From a checkpoint of a small transformer trained on Wikipedia.
Training: 237M tokens, 7565 steps.
Each number is 128 + 32 x the weight over the matrix's rms, rounded and kept within 0 to 255. Layers, rows and columns count from 0. Numbers have three digits each.

# q: layer 2 attention query, 256x224, rms 0.0694, rows 189-191, columns 56-111
# k: layer 2 attention key, 256x224, rms 0.0708, rows 189-191, columns 56-111
# v: layer 2 attention value, 256x224, rms 0.0541, rows 128-177, columns 56-111
# o: layer 2 attention output (transposed), 256x224, rms 0.469, rows 128-176, columns 56-111
q189:139171185093013197123117149112112061128107133164126148092154094162074106186167118092130148164155100148124143081092119169116093141107117133092118075090124135123144110132
k189:117128081125161130111136112134096121167117184176082119157149151167103213091173164117129163115111144134098148194197096127155169094169174138138084157113146148108113182093
q190:152103109111090156063092140077177132153147122099133141116101152130156163099062034135148119100136074137135182133177119092096113065120176106154181148104204146107162083127
k190:133037125155123129141122112129142136116101097137123125173142144127097108078147167135082143092108113175119095163111133138133157125045057125163086141091130142157054148158
q191:144073133125116083142136101147174101116136202104083214164098104176111134135146072117085162130188133120110163206122170103075116123129107067146155141135096111088169138141
k191:069140157143172120137081087131080146157165143131147158036101091127108076133150194120124178106179137090145076081200071113153062152139097219153116116106107164139111102115
v128:109071125132172134096107097147172137167092079126140193126139078123135099124088182152138061140102136110144105101103159086102133144114143062121144172148071052115173049131
o128:110149128138156064016160235127045114120085140146131158137162199162169131178162064124132182116172162156011112058149146148113063135137153128168146097090188173105118151151
v129:172085086045119160105180157105179120205120165151183108134137058101181120114109105112120107137121103176150126150127114130135129146197173129082107084096140132112131079110
o129:114117172115060132187099101121089137144116152089145101137067162122107156105182156147130180128196129090113144163145117111105116081145124084149183098034120138164071150140
v130:124126156106152190089068131100145181111127192102108131139129201101172086092112111163105148103072167103170059083172150147164158143125184068124152152134195187110107036154
o130:125102127134125112121169097135145127141138093132164175082033132125147148234159093026149094153152170211133139141081159173071160177129120067111092079148099071172081139116
v131:122162062132134094079121103068133143170130109068178141101153151121143126145117143134109156070073123180112088116184089168160115129100139115144091080097158119074077152107
o131:121109153118080164188087162111179113065093136146135165143134091137179105111119113073214184080164188115171128199149199121130103116079144172092149120110126172123168118105
v132:065110121145100124158146132111200141151091171126136110182173146132147125144130089153183108169125108136172105088115102105154122153168139121143194128141119126124154166106
o132:121140154105138167135150113136100117162147140111111142138052101139191164135189176118112087094120095156100119160138147177110091078075109144171125126148120102127154134164
v133:185105152126088127098144085136140140155175101154145091118097121090156115127107094095114174107138148163133151117120153086133151150115152125147122190103111150146091146133
o133:071099136156134110129102142090169201154148211130073145098174084201157159145144167151103172138044129120170115160102178159133089184118189164106110037099135130090134129133
v134:135131125079104116101147124139134097126148113132143110159078176087055081119130088103166157107168136140192125156148107115156132061150072100113135100144065110141142193157
o134:200165227136116214124068126145141105077113139126120187153155115119151144111187101092122149190042126142130139064128193134111122132091130170121133133188142024129136132118
v135:153121127114173128113220069141155122077156138151198168111169103151142179104128132115063109114100134174160071075211190130106098071134158092136160128152091120135107117119
o135:121164118194133092154119128081090143152086076113130124134126197115071120109142079169135131095111126154097167113100149234096174159164127180156130127136177142157108088146
v136:086158105062083087149096128158133180113170078085171177165168143126072125101162115135143127148183103153082176131195166124101139150115156164172116117155109216114132111148
o136:127097143091120097141122134104170105138103124105119130082123143113126153167117171124010149157123078079119066204063099146170129117161086206082171122119133100153131188112
v137:121089126161141154124155141138122101131120115124104108146126150105129108127127105134121129155195116158184135174073097164151162160100136135173121145108146084066110093093
o137:139184121070119193135150150139124087110111108132144148137153136153101138078178166185172128140126146170098089089170144112069108128071142157159110078120145137117114091151
v138:139133086171217087135193172113066125137142134102100104138126090152155149110064117153085159177117144089092144094130142196122058141100138122083083123160157121088148124028
o138:155128073069121124170085106077148123108135127126105103101130182139129108143164145145153133080152145151167151101164097034127191152135162154162070086087125117124154120148
v139:131181082162159100157117099127131130094162148168101146093177156090118119149114127089160081071144122176167122221089157140120130150146113130121158104159118122117170104103
o139:098083093144143084117137174179107121169191120168174115169128094128128132125143101181052137154109180142113194091129130126140136124144144109104143161124103198118094115155
v140:119145141129086132134114186074169078082085121156167126043135093171107101145134122093154127118125144129187148104070141177107069095178109064110135121127115123189069098162
o140:045090110202123094131125130158116152116173207093163131211086190129076105169105082142070102129161129106097087127115176128085112111174055140160146099186152168147097071157
v141:086145089168074093090061139134116100151151153138156104162142090156187087106145194195102154101130075205159087065109139128129169115064101139132092151107132119094147113072
o141:043087092137149152140161110123096096140135109133101121067145151144132201139112118103157117190125133133080150114160134180096090163133162105173158064135201091075128114102
v142:132126149081119142130101120122155116095137099137123204174097092132153106199137134084146131171136111119124155087104115093179162104099180168110136080107100102157128157066
o142:126132131154119121216075131103160117118100170168150118117100196118142173094145137161101126110193110142176165084088108166098162091110111149172141107154102168130128113118
v143:109115096148129123124143126117096101113080151109085165207129145084095112109112103133167120100128066123103153126080128064100133093093115104120137123171126157089135126172
o143:136122132147112073188163128149140126122099127155147100161060148170176119123133153120134148066127128147149090085146105093130126131096142120133147148112115158060152131110
v144:114129163107142104150132143101165145122137094103128109150092072090081062079110150146119174097119150154202089156125058107083071149136104195155129183153153165100135094179
o144:163139166119147083103140167152124121101108106053111139181154148109199175171120128157136092113127188121093135092125150189148114115134129091082120123174175112181135127142
v145:108121141197174154092136162092138120121069129129156167124160123107126167118108133149153106167116092131162102185203123160158182144108130162054086166133131140113113131095
o145:090144068148127112230197162153145119167139040133146131130124177113128093227149073153085097087103200049178110098105099110070098101109136131172137087088139145120114176131
v146:128114109126162107162080115153124098133114114091149123151163078094114139098083129125121131148103103102133141116180111137123145114096136130166140094089152157132174145056
o146:174088167124173159102160158106102150123172103176108139059179084117107072143134132056177075148146184160134133152161118163153132160126145108101109121130155120162154089077
v147:073155125102110125160114072146110149192101139145172118183122151159202071192082139146134101165091110141141074151142164088116113123091086130103057154129125058199091136083
o147:174132086164181178170129180122153089120121106140144155138107129199105134119129118103152165095151137074078136126118104130133117131191177125155217150106164119076179073185
v148:172146166125158136171195160117163201146118061113160156143094126114138131175099209128152087117152120142152056149138136137082169153117167058133122153158100121169163119065
o148:109161127103103157114106122125121131071115119145103054178089167063155088133212141019139166148203097194084193078133070135126124060175145170172139170069115118153122174175
v149:130128074124102112121137053116123126136109194116160115126086147147113116142100052166156113087103151117084086123096085169091170118077118138106126173132145182124142132145
o149:116085111120105174095126158128090198173125099131157133097133111083146133082101177139109091137100137173148127161163111105139087138104112137080161097127127084170123116123
v150:135164166150092139123131147171106132160072130106123165130040132110145167130091118124098168153172083140111158114108133146171136186165166069123127164075145145110122139121
o150:146051164054169201216121092108123144188150099147091105143187084195102095085191155141121154116097116117132111127081113112122130167110172133187145114114058146140088138147
v151:168094104111176143126175111136077152150139156094140126133167105141119152206168120085079125145171105084144165146131058126116135081082132140112036152172182156143099184147
o151:160090121123105085162122159134175099117179045073157147109161059129073078138113090123148137075132032144142116122126148102101105159168144194108153219123135163119156125147
v152:101139106165123142127111177138130173240126127086128121137139156188101121110111076129057096115138128159071131162119119163145150130126144163177138118109159097116060149149
o152:127148095173121107164179097121210139148135153105141154141138125139125083123160150128154117133141136121166076121136139162158089126104098091112098104148107133145141131115
v153:179048118171102151155123088112101137102052059153092098133100128147104076139122159117151133111094171109105126144144094120152168144195152120097104153157151133093092117178
o153:157143121114186154132089153190138111118123170137132129125076140133148132087153155120110198184157139085169075154114129135210114132155119207158133112084123170205147063156
v154:119166155125103083152180163114110123114104099123107104111124111055103123112129126131192158193143134115170166164096174181129160092134108122141075092150114109201126137123
o154:064159196113159169124045129167124168158105195115134130161112089153071112178138139169138131101150063160131094144182027077100124076210104123125121128127123150098149169122
v155:103126080151112116092103183072098106131149143121114115113151114141155132084143116169154122118154098135126125148145131174116119195085117096125181168101085148132180151099
o155:131172171035165139173125156166138058100131130163138086142075157101124188124191155174121143153143146132181098101118188115157127090169058095088125125166117030108140135104
v156:164153119150115067135155145155143120167134131147033121131121111138148119049088164136189107166131150144120169063103172149154136167183110112119136162105159080088124087106
o156:103066073122110084100119152131091103167054170140130125088062073138189159162186208109142134172157114110128140148180135115137130114119163067129156099117104140101114129124
v157:119085098082111138188135207160123186130130126142158132113103090113134176122148112083170144085122071127058148169094107088191078091116100194147068137139158111142084094129
o157:112055129117164132123144139066132047123079087072142040116141151091126107082154163137113115138135135094155163106129150127125106144099156136068101158089178178113137103172
v158:092136120063143155144117114114130116142156173078144124158121091177127110180111145101162097120134164131138155111053092145120116128128148133177156107144174112092166116175
o158:126128114150108093111132147115146178153063079099135178119111146095077086124146154124179170047099152166118103076071170134094169054131055091130118157136104140136112128098
v159:137163121118126125123127121158105103102089117157150128075131077127152117088159130136125140133135107102119105173157094088179113128167117177169197111089073132097147117192
o159:132146082071096145140125090171111106205158123096139096164148115125067127116143172160113155128150115108112120121176209150128124101204101097164152146139156148140114171083
v160:133155162143156114148161098075140101147116120148197186137118103094144144077165142103095095035167132159097122104190074092143116146117134129160133114103164151071101100107
o160:177092135130086033242109180161147126058143142120102135170155170159167128146132138144129136086175118107182132096141145106183114097125156157111171152144126142145119119138
v161:130136098127149168152084127196116072159163142093120137193194102084133127067106130185104168091116118159132097173089077077092108131151146158137140096127199149142155193174
o161:140189135122126086119182152051133122180115129166066100080118127137074132110099137155133097172091177091162167110158187137174125126098124165123055123136129097140115102118
v162:151144135138102128092136112111102101120111123104097133155193091113110205137122160102160150148095101115130204187126154171171092119130122176121097125088143112150110108134
o162:094111133136155168143082109155155074151147117131139095141109132152114106100108184149129103184146094128125099081117097111106160122132056109162084137098112199123106133112
v163:159103154114105139118119088107145066110135081186132147154157081129098118156105190103104175128135190181170161171176067137112116118129127104127140116166140155119081113170
o163:105102127110062042104117099177185166205099113092206152210083185111113125133180127131119128119059132087136132122105058117076127174102131118152065201109121080108168112130
v164:148099118146153087127155139155078179075150161148116196123169061155097149141159112118164108153105108081109129118194170141077096119123136081127157118143138143082109034148
o164:219120044117147150144133153086149124125154077115170152117045117102133133151039057184060059084114115162173106153152114112107062116151127142150125153190129131135155154142
v165:115126103134136178164190115083118156133112124087114116168163095115095081092120131126095137051074155180174153083089188151089083163086117113133201164110106168136090164100
o165:099085090132158068128150104166043172147073154136138181109075175135104105156117133146128099172148088078188072148140073130204131069164145107125107175058077113076122133125
v166:162094141168087121167177164119179120073112136090100113192079056113088140145124107110104098086113130052144132144122122149141183160100112085157089184091122174130183152143
o166:097086100139150154129196177192054126186183099130123110089192126169133107100159166167125107179107112128105110131180039061180159160113042156137067130103110139128120133170
v167:108163090162141140111120065116162161124126095186091109158169119151137146158113143136145118119135151166160106136100172144016214137115151085107133102090134148130092107110
o167:055053142107140152136060108106090126115106126119169157108097140136110122101098126147118174085178169151141074148204172153165155154106110135169161167161116108145136128095
v168:147125004091087104108102109106080079086157142205087099092143166080148179159144126138142100149090103177070151122103136097133110183111093152125081089147112134094111141110
o168:149107115061152119115091085111151148151129086153134142129084118140114122059052135134147132113120100139150113100088144135068147152141100086126151111099078177146062090099
v169:198145122135174121255177113131118153061084125106197063185095120122125098099115144149128132111161165154105154104113141119158133130187122152093100104140096159110173148145
o169:103154121138140121137143177133077118091140101059114157093082181167137164106130184122131131131109113103115127150036127133180073128078206094159137084110201130164158130107
v170:150172135122106089148158151143139114105154111103123064079181120128179130112137144136161111123041130132163162120132139159118140156100102148134187075094160144125093104115
o170:162150094165157151165060110158118115100152125154085144161120111132156108133172184118061074121136137110124141118110134133132124122111159161189113110053195121153142119122
v171:105124111088086143133145157092120120114173123120160211141051111091149107121104124095164105138102117128084196083121151097149078114167155142145109153109124084118138180098
o171:205105117141097196137184134149168147171110163196134016148154160165179136108118096151124207167109070070161146158134118163116139147079072089177134085095163122116086145144
v172:087123182126130111126075140114132111114154131140114079116104139196204068178172117148117141138080107113182163137193180170096137087186144173134151106138158161109092164117
o172:147129087155161127146124128174080063205176137120134127102138105098146137092119116090126091171154126103086166147081108166129128091097062069190182141158085125086174136188
v173:104106110146147148099126097129117125192141121099103128125133108146100101135215142127124152141131088088105119089099114117135145143087079084069131108133096140121169124168
o173:099113154103120124100145139142107145108072183121181152099138165100164166090105172147106108121159122141123159150111136063170130132129143138106110114104135118140160116087
v174:090189121148180153128142198118191153141071084149094138199121109156147162090188126180141121129155108073065054068220119173174085100141155159125122127102106130139110124113
o174:167099161076090118169119082105196132106166123118078100118040137094149148123118135057121080092129106104206103168063097084131124089106119104129062112132168179069113140117
v175:140163125207154082134131180119063109166149111181147160103145096122127117146188171155128122083072131071191123112134140125139114189085117175150096146061118168097131126102
o175:139090151084138196143118159121093070140145106110133133167098109118158085180135156055097109154132042064185103129121122143147085104127111045127112102213165118255100127092
v176:112168132061137076098117101084140170112098105178110147125143112146130156120117185148157119132182087162121107146125098163095145075126103142147173139116159129144145126116
o176:111033153144120165161155111154166124075155020107150182141127143097084201124091153044097145151165135141148110135122156098130101215109144130142131116097124134105159071131
v177:141109178095146130180126105163126140144105105095154105111113160139086080132150139167081148136185113098158170097132162113130139151085135175142114174125113114150135129103